config = dict(
    num_hidden_layers=12,
    hidden_size=192,
    num_attention_heads=6,
    num_key_value_heads=6,
    head_dim=32,
    intermediate_size=768,
    vocab_size=2030,
    hidden_act='tanh_gelu',
    norm='layernorm',
    norm_place='pre',
    norm_eps=1e-05,
    positions='learned',
    qk_norm=False,
    attn_scale=0.177,
    bias='all',
    tie_word_embeddings=True,
    parallel_block=False,
    init='normal',
    init_std_qkv=0.0234,
    init_std_o=0.00477,
    init_std_up=0.0234,
    init_std_down=0.00477,
    optimizer='adamw',
    learning_rate=0.00249,
    beta1=0.95,
    beta2=0.99,
    weight_decay=0.094,
    lr_head=0.00564,
    max_grad_norm=1.0,
    warmup_steps=435,
    schedule='wsd',
    decay_fraction=0.602,
    decay_shape='linear',
    final_lr_fraction=0.0,
    batch_tokens=16384,
    max_seq_len=512,
    doc_mask=True,
    train_tokens=109200000,
    max_steps=6666,
    dataset='wikipedia_en',
)
Each number is 200 + 30 x the weight over its row's rms, rounded and kept within 0 to 999. Layers, rows and columns count from 0. The size before them is the row's rms in percent of the matrix's.

# layer 4 attention key, 192x192, rms 0.0671, rows 159-191, columns 0-95
118,177,221,213,199,142,177,171,206,234,212,205,236,263,211,206,171,186,238,191,199,204,248,173,200,199,188,227,225,240,216,226,234,204,201,238,201,229,179,144,245,240,226,162,178,215,201,219,172,247,174,245,164,185,185,221,220,171,195,241,212,204,234,191,172,209,188,173,235,158,209,226,211,191,213,171,176,187,233,168,237,234,191,221,203,206,178,157,180,205,226,201,205,168,237,155,175
120,195,187,206,229,183,167,147,218,147,201,200,172,193,183,186,186,189,212,192,160,200,255,125,214,192,200,210,204,215,244,200,217,153,231,217,172,213,200,188,194,231,186,203,198,190,297,205,203,193,155,230,200,191,213,197,188,209,188,192,153,319,202,210,190,216,205,216,225,187,171,223,198,215,186,177,161,217,205,189,202,185,199,240,211,200,218,189,164,198,184,168,220,183,196,234,194
127,200,216,185,188,211,216,226,195,266,177,206,208,201,214,209,224,209,198,213,222,201,153,267,196,209,204,198,183,185,146,205,199,253,177,189,242,195,211,210,196,190,242,211,193,199,105,187,211,217,247,170,187,222,212,193,225,200,203,190,233,69,197,196,205,192,182,206,193,217,237,169,198,183,188,228,214,179,184,200,196,204,184,170,203,198,187,207,228,200,216,223,173,223,218,155,207
095,233,227,232,194,230,235,228,198,232,186,212,205,220,194,223,214,193,168,184,244,197,108,234,187,191,178,183,185,190,178,237,167,233,197,181,236,217,191,203,154,225,217,230,199,213,113,186,244,216,242,195,188,194,187,169,231,209,207,238,231,109,162,188,198,177,216,184,209,190,209,133,200,227,181,213,235,214,201,196,211,195,246,180,157,171,202,164,213,226,195,229,220,182,196,186,210
093,185,211,201,227,212,190,205,190,213,193,222,169,189,199,234,202,203,215,197,214,203,177,212,173,198,214,200,205,196,198,217,183,220,201,236,202,207,197,213,215,241,215,187,186,224,157,209,189,193,241,164,185,203,212,189,263,207,192,194,231,43,205,203,217,165,181,230,211,210,255,160,161,183,202,214,157,199,199,195,194,223,204,154,224,205,209,191,182,179,207,211,211,200,221,173,202
117,215,226,195,165,189,233,247,198,252,200,189,198,218,205,206,201,194,199,201,250,212,153,272,195,206,215,170,179,194,151,201,195,261,181,202,235,199,218,200,204,184,250,199,200,220,93,202,217,208,228,178,221,208,182,223,211,223,195,201,222,91,183,176,211,205,193,202,190,201,228,158,247,185,215,230,228,201,203,192,217,188,194,179,226,197,194,196,229,191,202,213,169,212,217,166,217
087,217,216,195,223,189,234,214,178,170,224,189,188,218,188,233,165,164,221,220,230,228,223,308,203,178,234,176,241,225,205,181,168,198,159,233,153,216,212,242,189,206,198,171,181,222,162,185,211,182,229,178,233,223,149,219,148,204,232,205,207,85,183,159,201,197,198,219,192,212,209,219,129,134,244,200,186,183,201,201,197,213,187,172,260,222,230,263,165,204,163,153,209,192,190,176,170
074,163,203,198,187,231,225,192,205,116,200,215,218,205,212,149,164,201,178,234,185,219,170,187,195,231,195,167,171,190,194,210,266,236,152,149,179,240,193,203,224,214,186,163,174,174,207,197,180,197,215,227,203,165,213,226,176,176,196,209,210,182,212,211,204,216,160,216,162,168,244,212,210,209,211,217,171,189,148,241,194,234,206,149,160,253,255,188,203,196,263,174,148,174,206,185,165
106,215,176,207,248,171,177,142,196,162,214,193,184,201,179,203,216,195,208,214,162,190,278,168,207,187,217,216,258,205,235,191,197,161,217,252,141,196,186,191,192,217,189,212,200,156,291,196,192,191,155,212,206,198,204,207,171,198,196,197,172,275,216,199,198,183,209,209,211,211,177,240,157,182,198,167,165,193,208,178,199,193,184,232,209,201,214,225,163,177,186,172,219,205,197,234,158
128,213,215,194,181,201,229,248,196,226,202,188,210,223,193,230,207,206,200,202,231,205,171,281,202,195,199,175,204,195,148,205,177,249,164,194,215,190,205,203,197,207,229,211,198,222,113,196,228,201,252,163,207,214,197,204,230,225,195,204,226,72,190,183,212,177,197,203,188,207,231,176,200,188,206,210,238,188,191,194,212,197,197,153,204,188,200,194,231,192,209,223,192,207,208,171,211
095,191,167,205,225,187,190,176,181,147,216,198,181,215,190,171,165,179,227,193,160,190,254,178,201,217,210,198,215,188,193,196,221,145,211,199,156,186,185,212,191,189,170,201,186,194,316,194,191,185,154,228,200,204,212,216,193,202,196,205,177,326,201,194,183,185,242,190,214,208,143,240,215,217,192,180,191,211,232,226,207,187,184,274,192,195,205,226,207,197,211,178,188,217,188,215,154
080,196,203,191,190,205,163,239,201,163,224,116,171,206,198,174,205,205,195,226,212,179,199,174,219,220,215,154,207,220,213,237,161,220,189,210,192,218,216,172,137,232,199,192,188,217,151,183,216,222,260,235,219,225,208,193,252,194,222,160,188,134,208,181,228,258,195,251,209,167,154,189,167,173,171,203,193,226,217,161,191,167,197,193,211,221,246,224,163,191,144,178,192,158,205,228,212
075,152,227,213,144,175,223,256,188,207,197,229,249,171,247,228,209,216,195,227,201,202,185,226,209,239,169,186,181,171,158,199,203,178,239,142,186,200,212,202,209,121,180,192,182,161,177,220,179,195,232,235,222,196,193,178,185,181,169,216,220,241,140,201,171,256,233,172,170,213,179,200,230,232,205,212,279,221,202,227,189,209,231,221,154,219,195,177,223,253,228,192,181,177,194,190,239
097,210,192,185,198,205,209,148,217,209,196,220,202,160,225,187,203,229,186,193,209,163,200,177,192,197,196,250,173,200,226,212,241,177,231,181,224,195,203,205,213,182,206,221,216,175,269,213,235,216,160,234,185,183,197,196,155,183,195,207,163,361,192,217,204,224,229,198,202,184,198,202,238,215,193,194,235,182,192,186,190,213,191,252,189,200,197,214,243,224,206,229,192,180,212,240,193
087,194,223,213,171,206,169,215,184,192,194,168,172,200,214,192,211,168,192,183,204,230,183,199,235,188,223,159,185,235,183,227,200,251,181,229,231,217,198,177,206,255,232,196,211,200,121,203,193,196,258,224,187,188,211,214,216,204,211,180,207,77,225,212,248,189,200,249,231,164,221,161,213,184,203,237,169,200,226,168,241,223,202,189,225,190,220,160,206,192,179,197,158,147,233,226,242
097,200,229,213,129,207,232,216,220,201,210,189,236,211,208,190,213,202,189,213,214,210,172,197,208,218,195,186,184,172,216,208,206,161,182,152,223,185,208,220,199,162,196,211,222,180,226,201,194,202,183,212,209,196,192,214,150,201,189,210,174,328,180,227,176,197,222,154,145,188,186,253,220,206,211,204,275,208,212,236,205,192,214,219,194,171,175,168,223,204,221,190,189,195,200,227,180
072,155,183,202,172,188,169,203,253,183,220,192,181,197,220,191,192,220,225,201,173,175,214,248,239,194,210,201,195,219,244,237,302,217,212,205,196,227,198,169,209,155,226,178,216,144,219,239,227,169,184,242,240,197,239,215,177,183,214,192,152,249,237,182,210,211,234,204,223,207,156,230,248,227,138,227,206,255,208,194,209,202,201,209,146,179,214,183,221,190,171,215,138,224,259,249,254
118,186,192,197,229,180,189,158,201,171,216,213,182,194,201,180,181,199,197,190,168,203,225,144,214,212,195,237,223,196,227,187,193,143,201,198,155,226,199,202,205,195,167,206,208,184,294,202,174,189,154,228,183,195,191,187,179,195,211,203,172,343,202,190,192,200,214,184,200,206,177,234,185,204,201,172,180,190,192,196,192,176,197,230,200,181,195,224,191,199,213,191,216,205,187,230,192
097,194,216,167,220,185,199,213,216,254,210,208,170,198,212,187,210,173,173,192,228,200,159,222,206,188,205,206,158,220,176,221,181,226,185,212,216,227,181,184,169,228,214,217,199,193,100,215,225,212,239,180,199,200,178,186,226,195,211,154,212,70,214,175,232,165,192,246,235,194,222,171,173,208,234,203,183,171,199,205,213,178,213,169,243,206,208,191,192,207,190,203,223,182,211,186,223
112,216,213,191,219,200,199,230,195,230,207,198,183,197,209,218,199,205,220,211,235,198,156,276,195,184,221,210,180,203,137,194,181,251,162,220,209,176,194,200,218,225,226,207,197,223,137,202,194,203,257,169,192,220,202,199,231,195,194,199,241,40,208,200,210,182,183,224,212,218,242,169,176,173,190,223,199,192,198,198,211,196,190,151,224,211,204,199,218,185,199,206,191,232,203,144,202
088,183,182,214,184,191,238,198,165,149,195,170,210,158,190,268,172,200,257,243,193,193,279,189,194,182,191,195,199,243,201,218,224,169,194,218,262,153,216,240,179,198,214,160,204,212,260,219,185,197,210,268,258,184,172,190,183,240,181,219,195,259,138,183,178,231,195,200,193,209,205,205,192,195,174,193,153,197,216,191,215,227,168,158,215,227,262,171,176,150,167,159,170,246,193,230,215
121,220,215,208,198,203,236,214,182,236,188,195,213,216,199,224,210,207,197,196,229,201,146,265,198,192,202,190,182,187,133,187,173,250,191,205,233,214,212,197,204,192,217,182,206,232,113,203,218,202,247,159,213,212,185,194,219,204,198,215,239,59,210,190,211,192,196,211,192,208,244,158,188,183,208,214,201,179,194,201,202,201,176,166,186,211,198,188,227,206,222,227,202,200,208,172,220
106,184,189,208,220,205,187,182,202,140,199,207,191,182,180,182,179,175,185,200,173,190,229,145,225,224,214,213,204,190,227,189,217,146,195,190,166,224,177,229,193,209,169,189,171,186,311,185,193,215,146,252,214,181,204,228,193,207,206,197,192,353,216,205,192,198,226,189,215,200,197,243,219,217,204,185,178,196,212,208,191,194,195,215,193,212,213,214,172,212,194,186,219,175,198,215,183
080,201,202,154,182,205,233,255,176,172,219,184,206,231,178,186,189,200,187,204,214,196,203,226,216,199,174,147,164,195,141,232,166,192,186,226,238,214,175,231,150,211,203,196,184,217,165,189,224,196,296,216,223,234,161,221,236,229,188,225,221,113,184,177,213,198,152,185,238,203,219,126,204,216,200,223,197,206,157,206,212,203,198,151,223,218,218,185,155,219,156,255,237,171,216,187,240
105,182,201,202,179,182,182,217,245,217,202,168,168,182,217,187,209,175,137,195,189,137,201,140,244,206,190,220,141,223,214,242,213,173,188,163,235,237,171,176,169,212,202,215,219,167,221,222,242,218,194,242,197,203,170,193,242,194,214,169,163,270,215,195,221,221,221,239,220,180,183,188,272,245,161,207,233,183,199,170,207,196,198,239,203,195,230,188,192,222,161,215,154,168,239,236,239
123,196,177,209,232,184,182,162,202,162,208,221,187,195,201,197,195,186,207,189,168,190,258,146,213,207,209,211,225,204,249,178,220,157,240,229,168,218,193,197,201,217,159,194,194,179,302,215,189,207,149,230,204,177,217,202,179,197,186,205,184,300,206,200,181,207,216,194,223,192,174,233,175,222,202,170,152,198,209,201,218,201,193,239,201,210,203,203,160,188,184,187,209,188,198,215,176
116,230,193,212,226,187,171,165,198,135,217,206,186,211,174,174,181,182,205,179,167,198,250,144,207,184,200,206,243,200,250,200,198,144,235,239,151,208,200,209,196,220,162,196,207,184,280,198,201,210,132,217,203,182,201,214,182,190,192,175,172,317,207,199,218,195,217,183,214,184,176,238,183,216,200,171,178,214,213,185,219,187,208,234,210,182,196,197,169,196,181,161,209,193,202,256,181
103,193,220,190,182,217,201,227,214,223,207,180,208,205,218,222,220,204,236,224,236,215,169,237,168,190,210,182,205,222,181,186,199,261,175,230,234,191,217,175,216,218,211,167,203,217,88,199,214,201,240,180,210,205,227,212,220,226,211,171,204,39,185,174,230,198,180,205,221,167,192,158,172,191,194,198,188,202,178,181,196,198,195,164,224,214,192,187,210,185,190,190,194,224,226,191,207
102,199,186,218,205,186,193,187,236,139,222,218,199,208,191,178,188,207,183,189,165,181,225,154,190,191,188,206,201,198,253,199,185,136,238,184,184,219,190,222,198,209,157,223,226,181,305,209,183,221,180,254,206,198,201,188,180,202,209,222,183,348,199,203,198,208,220,186,194,198,182,214,218,215,182,193,206,219,217,223,202,189,217,209,177,191,243,187,186,216,167,179,245,176,200,230,198
075,205,183,169,212,186,175,165,180,133,197,186,194,203,186,204,156,198,170,162,203,150,263,127,205,181,204,194,238,256,239,174,205,147,204,244,144,207,179,151,176,221,176,213,194,192,214,208,213,210,175,213,197,192,233,181,242,193,237,163,178,250,209,199,219,240,189,196,196,190,145,243,200,198,173,191,179,237,193,206,211,194,211,195,191,217,201,198,142,226,178,166,179,143,202,251,188
098,193,198,195,228,170,149,161,184,149,227,216,167,195,183,216,191,180,234,193,150,191,273,158,205,193,234,194,227,211,211,188,201,191,229,241,168,212,189,162,207,221,196,199,202,166,266,184,194,202,180,192,171,189,207,214,206,211,216,168,186,207,218,200,190,208,189,261,215,195,188,213,168,198,187,199,142,188,241,187,193,188,169,240,213,233,200,227,160,193,173,170,210,203,222,196,177
091,216,178,221,229,190,187,197,181,155,224,211,210,194,196,187,191,195,260,204,169,237,267,177,166,186,198,187,263,201,240,210,224,152,230,224,154,193,194,222,151,205,165,214,174,186,247,189,212,197,152,234,202,163,193,202,177,206,202,226,172,260,173,188,181,212,219,203,219,196,190,224,170,200,206,186,166,198,202,203,191,201,202,230,208,185,199,218,158,184,182,176,248,207,188,231,180
077,204,238,198,163,191,182,247,244,248,224,203,213,196,200,122,186,174,199,170,229,176,169,217,211,246,227,99,135,208,176,212,184,234,173,201,236,217,214,201,132,241,206,184,204,185,114,196,201,182,176,170,178,206,202,274,208,217,183,184,215,148,220,203,214,154,169,209,217,220,217,192,190,222,205,207,180,202,156,190,206,186,203,186,212,219,169,170,166,117,203,205,195,203,215,201,214